From a checkpoint of a small transformer trained on Wikipedia: MLP 384 tanh GELU, a variant of Adam for these matrices.
Each number is 50 + 12 x the weight over the matrix's rms, rounded and kept within 0 to 99. Layers, rows and columns count from 0.

# q: layer 8 attention query, 96x96, rms 0.184, rows 81-95, columns 0-95
# k: layer 8 attention key, 96x96, rms 0.163, rows 81-95, columns 0-95
# v: layer 8 attention value, 96x96, rms 0.155, rows 64-84, columns 0-95
# o: layer 8 attention output (transposed), 96x96, rms 0.144, rows 64-84, columns 0-95
q81:52 55 54 53 53 42 35 44 59 44 40 55 40 54 50 53 48 44 43 54 60 40 51 40 56 53 73 38 53 63 26 35 47 64 48 52 43 56 49 53 36 46 65 40 52 43 40 43 57 52 51 63 66 62 40 36 67 47 48 50 42 49 39 48 63 45 53 49 58 52 42 57 56 24 58 39 49 58 45 47 66 48 56 58 54 57 37 55 52 54 53 53 34 36 59 55
k81:48 53 50 53 49 45 20 42 48 52 62 50 42 37 63 50 40 18 60 50 51 46 47 51 53 55 34 56 53 58 58 64 59 50 45 46 42 46 58 62 45 40 44 50 53 42 39 52 49 42 50 44 47 39 41 53 48 52 48 52 47 94 51 43 45 48 56 52 44 44 40 51 45 36 63 52 48 54 68 68 52 51 46 59 41 35 44 40 63 49 59 70 56 40 56 51
q82:47 53 61 39 45 58 61 47 67 42 57 49 44 38 70 45 54 42 71 64 53 45 64 42 48 62 73 45 67 58 50 39 42 40 34 58 62 58 52 45 55 45 38 55 48 47 54 47 47 55 40 67 54 51 68 20 64 39 46 55 52 49 42 46 50 45 55 55 46 38 56 58 48 56 55 42 38 60 26 45 49 66 51 54 42 68 46 52 38 59 55 51 31 43 57 42
k82:44 63 51 36 52 55 32 40 58 54 50 47 50 48 49 45 36 21 62 54 51 39 42 48 45 53 46 50 56 62 55 60 52 37 50 57 52 46 59 57 36 48 56 55 54 50 46 47 50 44 65 49 53 42 26 53 41 46 57 53 36 97 43 62 37 58 62 56 48 52 41 46 51 46 61 50 59 59 49 58 46 66 54 47 39 39 42 48 66 47 60 54 45 30 57 56
q83:45 54 44 59 52 54 34 60 59 40 66 54 43 60 53 51 62 48 57 49 68 48 49 44 48 64 47 51 40 50 45 60 31 57 36 49 50 32 53 53 31 47 54 44 42 45 49 45 59 55 44 39 55 45 54 41 49 42 60 53 56 46 46 46 53 46 42 41 58 32 38 37 48 47 65 48 49 47 43 51 53 41 46 54 46 31 66 46 49 57 65 31 56 58 58 46
k83:42 49 40 46 46 57 41 58 44 40 51 55 54 50 53 36 51 18 53 45 57 42 43 38 44 53 32 51 52 44 38 55 48 50 42 50 36 44 59 44 43 53 57 54 50 48 45 51 58 44 68 48 53 65 37 61 55 47 46 46 39 75 39 49 46 47 57 53 50 50 59 46 38 57 62 52 46 40 62 33 52 62 32 52 39 36 56 39 66 38 61 66 61 31 76 52
q84:54 32 54 51 49 38 48 50 53 65 51 36 56 54 32 51 54 54 46 44 64 40 60 73 53 43 48 36 40 49 44 42 51 47 39 53 65 46 49 72 38 33 57 47 55 57 56 56 50 44 43 46 49 55 60 49 67 45 59 39 48 51 64 60 66 45 38 54 50 37 23 54 47 55 60 44 52 52 50 50 63 39 57 44 54 56 56 50 43 53 51 62 52 45 57 49
k84:37 29 62 55 47 55 52 44 57 44 61 49 48 38 65 40 56 31 45 56 51 60 58 34 58 49 62 54 58 61 52 55 40 50 59 53 55 43 49 47 39 52 44 56 54 39 60 39 52 38 55 47 54 42 43 60 49 55 50 44 60 61 45 42 33 51 55 44 41 31 34 48 49 51 52 50 51 53 85 38 46 49 47 48 41 31 46 60 76 49 62 47 55 29 67 63
q85:58 48 43 41 38 74 76 52 68 59 53 44 45 53 36 69 70 52 63 56 48 39 57 41 48 39 39 47 43 46 52 60 50 30 46 52 60 56 51 46 49 67 30 58 44 65 55 53 49 52 44 53 59 36 61 57 34 34 58 51 50 54 50 69 37 49 56 44 53 49 71 43 53 61 55 44 61 34 46 46 35 55 60 59 44 65 60 60 43 42 46 30 44 52 55 61
k85:47 64 46 32 48 65 50 64 59 41 48 29 44 55 39 62 55 61 52 51 47 34 46 56 43 67 48 56 52 50 63 46 57 38 37 59 70 54 58 47 50 64 47 55 45 51 50 35 50 54 43 55 54 45 53 48 23 40 52 18 59 39 42 50 50 51 60 47 40 58 74 53 51 61 50 36 54 39 56 43 43 72 53 60 30 58 47 66 61 42 63 49 40 20 74 62
q86:48 47 57 40 37 44 48 48 31 41 45 49 51 46 51 49 51 58 29 46 38 63 50 72 54 52 57 48 62 58 53 60 46 57 61 36 52 47 52 58 51 48 44 62 65 58 53 53 42 46 52 58 40 47 59 65 37 58 52 53 41 52 61 55 55 48 30 48 40 49 42 36 50 37 62 40 57 38 51 55 54 36 58 50 46 37 52 45 66 61 44 45 62 55 49 50
k86:47 44 61 53 48 39 57 52 53 43 46 47 49 61 56 52 58 73 30 59 42 62 56 47 56 38 57 43 48 48 47 44 32 60 62 49 57 46 37 46 71 48 62 46 64 51 48 48 57 52 59 59 46 41 65 34 62 52 38 53 47 34 59 60 45 60 38 46 53 37 40 53 47 55 31 70 51 61 59 28 55 53 44 46 44 68 50 56 48 55 49 48 48 53 61 45
q87:30 58 43 53 59 53 65 51 49 45 52 38 54 49 51 55 43 52 68 65 53 31 42 47 60 46 57 43 41 46 45 34 44 50 48 46 50 52 60 40 54 57 50 48 50 52 36 50 39 49 46 46 48 53 47 53 51 53 35 32 38 55 32 31 54 42 68 49 52 62 66 34 61 61 47 66 39 52 53 47 44 50 32 41 58 48 43 45 49 47 43 73 42 47 53 51
k87:57 62 35 40 50 55 57 49 39 52 64 63 57 54 40 58 60 37 59 51 54 38 50 58 50 57 39 54 36 58 60 53 57 46 47 45 53 58 63 58 36 39 43 46 48 61 41 42 62 60 55 40 42 31 41 54 41 38 49 32 51 56 37 38 54 51 65 64 56 50 52 31 45 56 66 56 48 46 40 52 49 34 59 69 40 39 55 33 56 52 57 46 52 56 46 32
q88:63 49 49 47 46 43 57 34 41 50 50 48 57 37 77 53 60 46 57 51 65 37 50 58 49 56 58 51 44 37 51 48 45 39 56 41 45 71 61 44 64 47 49 47 50 48 45 62 49 61 60 57 53 42 52 52 53 55 46 43 38 51 37 49 73 41 45 51 49 66 58 48 61 44 40 57 62 57 61 44 47 41 40 51 49 46 56 41 52 60 32 50 51 52 45 51
k88:53 60 45 56 51 50 49 47 48 52 50 52 53 46 55 51 53 68 43 54 49 50 56 62 53 38 47 31 48 56 47 40 40 47 43 38 58 43 58 49 51 45 51 44 60 51 42 63 42 62 46 50 50 24 72 51 55 49 41 46 50 17 41 55 55 50 40 48 41 68 52 52 49 49 37 52 51 54 28 65 60 51 54 45 50 70 62 65 19 54 38 45 55 58 39 37
q89:65 44 54 53 59 47 35 69 40 56 39 42 42 58 43 49 61 48 39 38 56 43 54 43 56 48 44 37 59 48 67 61 40 75 57 39 63 49 39 38 45 61 37 38 45 50 46 60 65 47 45 51 50 80 44 48 54 49 44 39 49 57 63 68 41 62 45 48 69 53 54 55 40 33 53 51 51 21 45 52 53 49 50 59 55 68 53 43 53 36 56 56 51 65 40 68
k89:53 17 62 60 54 41 56 40 56 55 50 31 45 46 53 63 55 22 38 40 46 62 51 64 51 62 54 50 43 57 51 62 44 47 52 37 39 51 47 29 55 50 38 46 41 40 54 50 69 50 59 68 48 68 44 45 59 55 42 42 52 53 67 46 55 45 49 40 58 69 57 60 49 39 48 40 43 54 54 99 53 54 61 59 53 60 40 75 43 52 47 67 53 59 17 51
q90:52 49 54 38 68 53 37 58 38 47 50 47 43 69 50 52 54 49 53 56 45 54 47 31 52 60 38 42 49 57 55 66 50 47 55 53 60 56 46 47 43 66 53 37 53 59 36 50 67 43 50 65 47 52 55 43 28 38 39 61 56 49 51 47 41 47 68 38 60 57 65 47 48 40 55 64 62 47 38 50 59 45 55 48 36 62 39 50 49 51 52 46 40 49 47 67
k90:43 53 48 55 43 52 50 53 44 41 51 50 46 48 53 51 46 29 61 50 44 53 42 70 54 53 38 47 44 48 50 68 46 57 42 41 30 70 46 35 55 57 43 44 47 45 53 33 66 49 47 59 31 70 43 55 38 49 44 47 44 68 54 48 60 51 57 50 57 68 52 48 60 37 76 47 31 62 48 52 40 61 58 64 60 35 42 51 59 54 65 66 40 33 53 42
q91:55 55 44 48 52 43 50 56 64 70 57 73 58 31 64 36 45 42 48 45 39 53 67 70 61 51 56 57 50 47 40 47 50 49 51 51 48 43 54 62 56 38 66 53 40 41 48 65 46 52 43 50 55 42 53 46 51 55 64 60 34 49 55 60 50 56 51 60 46 42 38 70 47 59 44 44 49 49 54 51 37 42 42 51 51 54 52 41 41 52 42 49 55 56 47 35
k91:52 69 40 48 56 41 41 63 62 52 44 57 56 39 51 39 38 55 50 45 68 40 50 32 47 53 72 41 65 49 54 48 46 49 57 59 60 33 45 56 54 49 51 47 50 36 55 70 36 50 51 29 59 62 32 28 80 60 52 62 64 38 45 55 54 62 32 49 47 40 43 54 49 53 42 45 56 55 61 67 50 69 50 49 51 55 45 59 41 48 32 45 51 48 34 46
q92:36 57 56 44 40 50 41 60 50 45 55 69 40 36 45 41 32 50 44 45 44 67 54 53 46 66 53 49 54 52 46 45 37 54 71 52 30 38 41 48 66 47 68 41 40 40 58 56 50 38 54 52 45 65 64 51 48 56 51 53 41 52 76 58 45 62 42 50 55 44 30 60 44 30 59 42 58 48 44 46 55 61 51 72 42 57 48 54 57 46 42 41 42 50 60 57
k92:44 45 42 46 51 43 37 57 53 48 46 59 51 45 56 53 32 20 45 51 51 42 49 48 42 56 56 44 57 61 59 55 47 52 51 45 43 46 44 57 48 44 49 54 54 62 46 50 49 52 57 52 49 63 30 56 61 51 42 57 54 99 45 56 33 53 41 47 57 35 39 45 41 44 62 48 46 49 56 55 42 60 41 58 46 36 42 36 67 49 51 64 48 36 58 51
q93:47 53 54 66 39 39 54 53 68 40 55 59 56 41 63 52 41 50 46 44 45 74 57 36 46 47 47 53 53 54 55 63 37 53 42 50 54 49 49 58 43 41 59 59 57 50 52 33 61 44 51 46 57 52 33 53 60 55 48 53 51 50 52 37 44 43 38 37 64 38 49 48 36 39 53 31 56 57 60 50 57 40 47 53 67 46 59 60 46 45 59 49 60 56 49 40
k93:45 28 45 55 57 48 40 62 39 55 50 38 53 44 49 46 52 67 36 40 54 65 46 33 47 36 45 57 68 32 42 48 47 47 45 62 49 31 64 57 52 33 65 58 42 48 40 52 52 51 51 42 63 47 61 55 64 47 73 55 47 46 56 48 54 55 33 60 51 42 38 70 43 63 26 50 60 54 47 65 44 42 37 34 55 58 54 47 47 58 38 52 62 73 45 55
q94:69 55 50 52 46 42 57 25 48 53 49 50 56 43 56 43 69 47 43 50 50 38 51 65 52 47 63 48 49 51 43 42 41 47 36 46 57 51 56 52 50 56 41 51 50 48 48 59 50 55 66 52 59 39 66 53 41 56 42 47 45 45 38 51 58 44 65 54 42 53 53 35 47 63 50 63 54 68 62 49 54 40 55 47 41 47 51 35 50 49 58 51 74 44 44 43
k94:54 61 56 55 49 51 60 40 52 46 42 53 54 53 58 43 62 73 52 50 56 55 55 54 52 49 56 51 48 43 39 34 48 42 53 37 59 48 56 36 65 45 48 39 52 42 53 60 52 59 39 51 44 32 65 41 52 60 49 43 51 10 37 59 59 48 35 41 52 64 58 56 59 49 34 54 53 58 41 37 55 46 50 35 41 64 58 72 36 51 39 45 50 68 52 44
q95:50 54 40 37 64 42 62 46 51 44 45 29 52 40 62 38 53 55 56 44 46 49 38 54 52 39 55 58 45 40 60 52 48 50 63 54 60 51 55 47 55 49 49 60 58 43 38 49 46 63 50 50 49 50 51 50 49 53 49 48 45 48 47 39 47 52 45 42 55 54 64 51 60 47 50 45 46 51 47 48 34 49 54 31 71 66 34 43 48 49 41 48 48 56 57 49
k95:58 34 47 43 59 45 55 72 47 52 55 52 65 56 59 41 47 33 50 51 53 48 50 43 65 46 42 49 55 58 56 49 55 47 46 60 43 41 43 61 40 44 40 42 48 44 52 50 58 50 53 50 49 62 55 37 67 47 52 43 36 61 56 49 40 58 53 59 47 43 50 54 39 59 66 51 54 49 42 00 44 53 55 56 40 55 48 47 61 53 43 59 47 35 70 56
v64:47 42 40 38 71 57 36 56 59 58 51 34 40 54 52 47 68 52 51 39 33 66 46 32 75 26 59 75 55 35 53 45 49 59 57 56 42 56 48 53 47 59 48 63 34 54 44 51 70 62 44 40 55 52 47 38 46 37 53 70 44 49 40 34 59 72 45 47 70 49 55 22 64 57 37 59 33 52 58 47 53 43 30 40 54 36 87 34 48 60 38 55 69 45 46 48
o64:50 46 59 47 43 35 29 51 48 55 57 49 46 41 72 62 40 42 51 49 44 49 61 55 39 53 58 36 55 46 57 48 31 45 43 49 44 37 36 56 50 43 66 55 73 52 64 54 46 51 56 63 27 24 74 57 56 74 55 49 37 85 54 65 41 45 41 42 37 42 33 67 53 60 52 12 66 48 60 57 52 70 51 50 42 47 45 59 51 56 48 57 37 58 34 38
v65:84 42 64 44 45 40 37 54 33 61 32 43 58 45 59 43 62 47 55 25 51 40 45 71 54 49 61 70 55 34 63 45 51 56 51 64 30 51 60 49 59 30 74 63 47 45 50 50 80 42 56 67 44 54 70 45 70 57 52 39 56 53 52 61 59 58 38 58 58 33 39 48 42 38 57 53 40 42 60 45 57 65 52 41 57 21 56 43 55 42 51 65 41 40 56 37
o65:42 46 41 51 46 68 58 58 72 56 44 32 54 42 47 70 45 81 53 61 41 46 42 43 49 37 59 47 44 45 62 52 44 41 36 57 58 48 49 47 57 46 58 52 54 52 55 49 43 63 43 49 41 34 38 56 58 37 49 47 41 14 41 50 56 55 53 51 50 56 51 49 57 54 35 37 44 42 48 85 43 54 49 51 55 62 53 35 47 64 53 57 48 66 17 29
v66:46 49 34 47 75 35 48 58 44 72 35 73 23 41 37 49 37 54 41 44 65 37 52 83 46 36 51 34 59 36 50 47 61 53 46 30 50 49 49 62 71 39 56 36 57 50 38 47 26 44 55 28 36 49 61 59 46 44 61 71 47 50 42 56 49 46 55 55 42 56 46 64 39 48 53 42 27 33 62 49 38 66 41 61 55 61 55 52 38 60 48 66 62 48 48 39
o66:49 59 53 42 47 61 66 59 50 36 44 45 63 57 43 63 51 37 41 51 46 39 48 37 56 56 39 45 52 42 48 56 35 39 42 41 49 56 63 42 42 51 58 39 49 64 75 40 59 63 44 59 42 55 52 36 30 42 45 40 51 99 55 53 48 36 56 50 50 57 55 59 45 59 50 61 52 56 39 09 26 46 45 46 50 58 57 45 53 48 54 43 61 50 50 67
v67:24 58 57 45 57 46 51 46 55 45 53 62 49 69 38 50 62 47 49 83 38 63 35 42 69 42 51 42 63 78 68 53 54 45 48 38 76 59 56 65 36 58 36 63 49 57 37 55 36 33 33 50 75 42 37 36 43 39 58 43 23 58 53 29 54 55 45 45 54 52 44 56 48 39 52 38 51 63 43 58 37 31 49 33 54 76 38 74 44 48 53 41 58 56 46 51
o67:45 53 44 55 56 46 47 43 43 39 75 58 52 63 62 50 34 67 52 23 59 62 61 35 43 58 58 45 48 43 49 58 48 60 69 56 44 44 59 40 41 62 53 52 43 61 50 49 55 50 64 46 64 65 60 56 34 74 62 65 45 09 40 46 44 39 45 43 45 48 59 57 47 41 72 41 58 50 33 29 49 36 42 47 50 33 61 69 62 44 25 57 50 39 67 58
v68:77 50 63 60 70 44 54 63 46 46 39 62 31 58 39 46 30 48 44 81 58 27 27 58 46 53 81 28 63 62 54 76 43 56 48 56 50 66 54 56 65 34 41 42 63 47 54 38 34 69 42 59 56 37 42 37 57 43 49 54 34 50 50 46 52 35 43 49 48 59 53 52 59 44 53 49 51 59 53 49 42 58 47 22 50 51 33 55 49 42 41 48 54 53 47 48
o68:37 57 45 49 36 84 44 62 38 60 52 43 61 63 32 50 58 59 66 23 39 65 47 55 59 44 63 50 43 37 35 57 48 45 53 36 54 45 66 61 53 42 66 50 44 57 51 59 48 54 55 40 59 73 50 52 32 66 49 68 50 43 34 55 69 48 36 48 41 44 46 39 51 49 69 61 52 34 48 23 54 57 40 68 46 65 70 48 48 46 50 32 56 31 43 42
v69:53 57 35 51 47 33 57 49 44 77 39 49 50 55 45 55 63 43 50 53 54 48 58 56 43 62 55 38 34 42 52 53 37 48 43 27 63 55 40 53 72 52 50 53 39 40 68 64 43 58 63 64 46 51 51 46 59 40 60 55 45 44 42 37 44 75 77 55 36 44 55 52 84 66 53 55 33 39 46 52 49 51 43 58 45 56 27 43 60 41 51 46 54 48 48 52
o69:55 42 55 39 48 72 32 57 46 46 53 48 38 48 22 74 63 63 56 54 61 42 51 62 51 59 34 39 48 56 63 64 52 57 44 53 60 37 39 49 43 38 40 47 51 49 45 37 76 51 47 43 63 47 68 71 38 60 40 23 69 68 59 36 55 37 45 35 48 61 38 37 31 36 31 47 44 46 47 64 58 44 56 55 45 46 41 56 64 43 73 40 56 65 50 62
v70:59 43 47 42 54 29 65 53 54 62 54 39 47 49 43 45 74 47 54 35 58 64 52 56 76 50 71 65 51 45 55 52 34 56 54 22 54 62 45 53 48 42 53 44 49 29 47 52 67 40 47 61 72 62 55 40 47 48 79 44 45 38 63 41 40 63 66 62 34 46 62 50 45 50 53 55 28 25 47 42 48 48 54 41 44 45 43 58 56 45 53 62 63 44 51 48
o70:44 48 53 50 45 61 50 55 57 49 64 47 51 53 51 72 49 28 43 46 58 39 57 53 53 58 45 45 40 51 67 49 52 43 38 46 53 53 56 43 42 48 49 44 46 53 51 53 55 61 46 46 49 47 52 62 50 51 50 51 56 97 47 53 61 41 52 37 38 62 53 45 51 40 36 31 50 40 37 94 49 41 50 50 41 59 58 53 52 57 44 49 43 52 08 51
v71:59 61 58 42 07 49 56 35 38 55 50 54 73 42 44 47 43 50 39 52 40 50 58 66 64 41 29 50 54 48 29 46 59 55 51 51 49 63 56 55 55 37 50 30 43 60 41 61 52 32 40 42 38 50 56 63 70 61 39 52 53 51 53 63 57 53 50 55 49 53 31 47 51 44 57 29 48 48 50 58 57 58 73 44 55 47 38 50 37 64 34 65 43 64 45 51
o71:49 65 33 57 57 55 56 44 66 52 63 31 58 47 49 64 56 29 53 47 57 41 42 23 40 34 55 50 51 47 52 55 65 42 34 61 42 67 37 45 45 51 47 53 53 53 30 54 39 63 59 62 53 51 30 53 49 38 57 42 30 55 45 29 55 43 70 59 59 59 70 54 52 49 67 45 58 55 53 13 55 42 42 32 63 57 56 50 38 44 53 64 46 39 78 64
v72:71 43 66 53 73 40 52 51 57 63 27 21 59 62 66 32 43 44 42 63 48 44 66 62 43 44 56 70 37 38 34 46 29 49 43 49 62 58 52 66 64 33 52 49 37 49 61 29 55 49 72 57 35 58 57 45 48 57 57 32 43 44 40 59 44 69 51 57 79 45 49 49 69 49 61 53 46 44 48 47 24 31 67 53 47 66 53 42 57 39 47 59 62 38 50 46
o72:43 49 48 48 34 59 55 42 61 49 49 57 53 32 26 77 53 77 36 57 44 40 55 73 39 36 48 40 44 43 60 58 48 47 33 56 50 46 61 48 56 36 58 45 60 53 41 51 48 51 55 48 42 32 55 68 43 43 55 50 45 47 61 44 53 43 37 49 58 35 39 34 49 48 51 54 59 49 53 90 59 49 49 64 59 49 46 31 51 72 52 56 57 74 31 35
v73:58 49 29 53 44 46 52 58 67 46 37 30 37 46 57 61 24 64 60 61 40 32 53 41 37 69 46 53 73 67 69 62 44 39 44 65 54 42 48 28 38 52 37 54 71 66 64 46 32 57 42 69 50 42 42 42 55 35 52 48 53 54 57 65 32 43 77 41 65 58 66 39 56 46 47 56 61 42 51 54 53 50 69 55 36 51 41 46 60 30 42 53 40 55 51 43
o73:40 52 53 61 60 55 31 56 47 42 55 67 53 37 64 32 57 30 54 57 52 69 35 59 61 62 54 72 60 65 41 31 52 47 32 40 52 41 69 67 45 55 74 53 47 31 41 49 55 42 54 24 60 72 54 52 69 57 48 40 54 53 37 38 59 45 46 53 37 48 35 37 40 64 69 56 36 61 47 16 61 35 35 52 63 36 50 37 56 59 54 36 74 68 69 34
v74:40 47 54 34 22 69 48 59 42 53 74 56 51 40 37 50 51 57 65 48 63 47 63 41 52 59 18 68 40 57 32 36 43 50 53 50 47 30 49 52 42 55 60 27 62 41 55 47 71 43 26 45 43 60 67 80 45 55 52 43 52 56 63 59 62 44 41 38 43 41 57 68 28 47 46 41 37 47 50 53 58 62 47 47 51 46 44 63 48 74 49 44 49 39 49 63
o74:49 55 51 42 53 48 53 58 67 24 47 49 44 55 45 37 33 42 53 67 64 18 45 41 44 44 35 55 61 47 37 29 61 56 60 54 43 53 53 44 43 49 44 57 42 31 43 65 31 44 60 58 65 51 38 12 61 33 58 55 71 32 43 75 43 49 61 69 59 64 75 59 54 67 43 56 45 59 48 70 25 67 47 44 45 42 56 52 32 33 60 44 47 47 64 58
v75:48 25 56 46 37 39 50 58 53 66 20 33 45 45 45 53 35 56 61 53 17 37 46 59 56 75 32 48 39 80 75 33 45 54 51 63 42 47 55 50 47 56 49 87 29 66 54 39 56 61 25 42 58 41 60 48 71 36 41 37 62 56 46 59 19 64 50 55 61 56 43 63 68 55 43 47 61 56 51 56 35 66 72 30 66 52 40 52 43 40 49 38 45 54 51 58
o75:38 57 27 61 59 58 34 52 46 36 42 56 54 27 71 62 37 60 57 60 62 75 53 31 56 60 41 56 71 43 60 65 14 55 47 67 44 53 55 54 58 50 68 51 63 48 36 39 57 27 73 50 64 82 24 64 42 61 48 43 44 52 38 39 49 48 45 45 59 58 42 26 36 54 51 42 50 54 48 31 49 52 31 58 39 38 45 35 38 60 71 45 53 57 87 15
v76:75 65 56 45 50 38 47 40 44 55 51 92 50 76 47 55 53 51 61 56 71 66 47 73 46 36 44 58 38 66 54 64 44 41 64 63 60 55 56 43 34 46 66 47 49 42 54 31 54 28 47 70 54 38 45 49 67 57 39 53 49 53 44 52 51 28 69 40 56 39 38 57 34 39 50 49 69 50 36 48 47 49 57 21 64 37 52 67 41 38 48 63 51 41 46 30
o76:38 55 43 25 64 72 89 42 60 43 38 48 55 45 38 38 35 68 53 45 50 77 41 28 39 53 50 64 55 34 36 45 70 38 55 61 56 48 61 34 66 65 41 54 41 35 56 43 41 55 42 40 55 70 43 64 39 42 56 74 36 32 51 50 53 38 59 52 31 44 63 47 38 54 54 37 49 47 35 63 49 66 50 45 62 79 65 71 44 68 39 54 46 54 45 54
v77:30 35 48 51 52 59 44 48 63 48 46 50 49 54 60 39 57 44 59 42 53 54 31 58 47 56 51 46 24 46 28 56 56 57 28 50 69 59 50 52 38 57 75 74 37 41 47 47 38 63 65 37 61 53 68 51 54 64 43 48 64 42 49 40 48 47 21 53 42 41 32 65 39 51 47 57 82 58 42 48 37 50 54 65 56 47 38 51 31 56 63 38 49 62 50 61
o77:54 41 45 39 44 40 71 56 46 53 43 47 46 46 55 53 22 30 23 52 44 64 41 47 54 37 45 56 46 48 60 61 54 62 82 57 44 65 28 49 59 56 26 44 55 53 51 45 46 31 48 66 38 62 25 55 42 55 59 58 55 99 55 54 42 67 58 34 48 55 56 47 46 37 47 60 45 28 59 43 53 61 55 61 48 50 42 47 68 47 43 61 43 35 53 45
v78:49 48 45 45 37 65 71 60 37 56 50 37 72 38 63 26 47 51 33 82 25 46 61 45 35 62 27 45 51 61 41 66 21 60 47 54 67 51 50 61 61 59 36 45 57 70 47 55 26 55 59 49 45 37 58 68 55 32 38 42 40 62 40 64 43 54 55 41 63 51 49 72 35 56 50 29 63 62 42 53 31 62 53 54 45 53 21 49 52 51 37 25 44 53 49 65
o78:55 54 48 51 45 31 25 41 66 50 49 67 50 60 24 68 36 92 56 38 47 48 50 45 48 49 45 60 45 58 43 54 55 56 45 55 41 47 61 54 35 50 51 52 52 53 36 50 46 43 61 48 52 66 45 34 40 55 61 44 41 00 51 44 52 49 46 70 64 47 59 49 52 44 65 59 36 50 57 45 56 47 40 62 65 38 51 40 43 39 61 48 65 65 70 45
v79:47 50 46 44 67 48 38 49 57 49 58 53 57 47 44 60 57 65 44 64 38 52 71 38 67 30 41 75 56 60 57 46 64 33 52 53 28 36 56 51 54 54 45 29 51 48 27 33 77 14 40 51 64 39 61 57 29 47 59 49 38 68 39 72 35 65 56 35 40 51 50 38 54 75 56 48 42 64 64 53 56 70 58 41 57 35 61 41 63 43 57 37 57 32 54 34
o79:40 50 52 64 61 35 36 51 57 38 39 56 68 52 75 26 45 83 55 55 63 40 52 55 54 67 42 29 51 42 34 53 25 43 30 37 43 40 64 49 42 41 71 59 55 35 65 57 50 71 48 50 33 53 53 42 53 57 47 57 45 00 53 39 47 43 54 67 67 54 36 63 54 45 50 35 59 69 39 90 41 49 48 42 69 47 55 49 23 55 41 56 69 59 38 60
v80:49 51 57 30 69 49 43 23 62 59 54 52 56 65 38 60 58 60 46 51 34 74 39 38 52 49 35 48 43 55 28 45 62 43 46 44 39 32 57 61 35 51 46 25 65 72 61 60 41 19 29 62 55 38 50 44 44 49 70 44 53 55 43 54 52 39 66 37 49 59 38 53 71 49 46 50 26 62 45 50 57 37 41 55 49 39 52 53 60 43 58 71 49 57 51 34
o80:58 56 31 53 54 29 60 55 64 25 30 58 45 42 71 19 51 34 38 49 66 36 64 53 55 70 49 68 55 50 60 49 48 43 51 50 48 37 55 44 54 45 52 50 43 43 37 70 54 88 56 41 49 41 74 51 39 63 49 53 45 45 62 37 46 47 43 43 58 50 54 59 42 57 49 41 47 67 44 36 45 55 32 32 55 50 59 73 53 38 41 47 57 50 70 88
v81:44 45 36 51 50 61 51 52 37 53 63 52 55 57 52 56 74 50 45 37 61 68 50 60 51 27 65 42 46 26 52 49 48 39 44 49 38 50 45 30 62 61 54 43 55 37 39 52 80 49 53 43 55 61 45 40 57 67 49 56 69 58 37 39 53 57 62 57 13 38 54 41 37 57 56 49 49 53 48 48 70 51 36 51 69 45 61 43 47 48 41 58 38 53 49 36
o81:56 55 66 45 56 55 41 44 41 69 54 51 56 59 48 47 54 78 50 52 53 51 41 58 55 66 49 45 59 49 60 66 57 40 51 49 73 47 28 47 38 42 38 58 43 42 69 47 55 48 26 53 26 35 57 52 49 45 48 31 55 17 55 52 51 49 58 51 57 63 53 53 52 42 42 37 60 40 47 62 50 55 60 44 57 52 45 72 30 46 48 56 35 41 25 55
v82:34 40 39 58 46 36 53 54 45 66 39 47 51 34 47 44 70 48 59 35 49 40 43 64 46 60 47 39 31 33 18 34 47 54 26 28 71 52 56 73 74 65 79 65 49 49 58 61 53 75 65 50 37 53 58 44 45 54 38 42 71 52 56 41 52 56 28 48 45 57 41 55 49 49 52 33 50 32 61 50 49 64 44 68 67 52 41 43 39 76 57 43 58 54 49 52
o82:73 48 66 36 44 66 38 61 67 31 56 31 43 54 48 94 38 70 31 65 48 40 49 52 45 51 34 61 61 55 63 69 35 56 64 66 55 65 27 57 51 32 34 43 36 54 43 37 51 41 47 66 40 40 40 52 33 35 56 38 63 50 55 60 41 48 54 33 59 70 42 42 50 52 37 67 37 52 57 17 41 59 55 60 54 46 47 31 64 31 65 54 48 34 59 61
v83:46 35 54 42 62 59 39 45 63 50 53 44 46 68 60 78 44 54 61 51 48 73 42 47 33 63 22 56 29 49 40 36 61 41 44 36 51 46 41 57 63 74 48 57 53 56 47 61 34 52 42 35 43 43 52 70 53 37 64 47 52 53 52 59 45 27 57 54 70 53 34 62 52 45 45 41 59 59 19 59 56 51 45 32 50 55 50 45 57 50 34 45 43 57 53 58
o83:65 62 46 51 48 32 54 33 39 35 45 61 44 39 56 29 46 20 45 44 58 53 50 54 56 63 46 56 59 49 46 53 51 48 56 57 53 42 53 43 69 49 40 45 48 36 61 52 57 45 65 58 62 46 48 51 37 61 49 51 51 62 55 45 46 64 51 42 52 46 48 49 40 60 55 50 49 53 53 17 50 53 49 43 50 38 50 58 51 42 76 49 56 49 84 56
v84:41 44 54 39 47 59 38 46 47 65 56 59 55 48 47 56 73 48 51 29 37 60 67 63 73 30 37 68 41 52 59 27 72 47 49 51 50 43 44 47 49 48 54 55 40 31 31 61 69 37 37 53 59 60 77 50 48 63 52 52 41 43 50 55 46 65 49 63 19 44 58 60 33 59 55 53 39 50 61 47 58 54 53 47 58 54 53 43 46 58 53 42 39 34 55 47
o84:45 47 42 46 60 47 56 48 51 48 51 43 51 47 58 40 42 13 40 57 61 41 47 35 44 55 43 34 51 47 50 59 36 52 48 46 54 55 51 36 44 52 49 58 55 60 68 55 54 57 45 52 36 49 29 50 52 45 46 40 54 97 48 48 49 54 54 54 58 63 54 54 57 46 36 40 60 49 45 90 51 51 56 42 41 50 54 64 55 46 49 63 33 53 21 51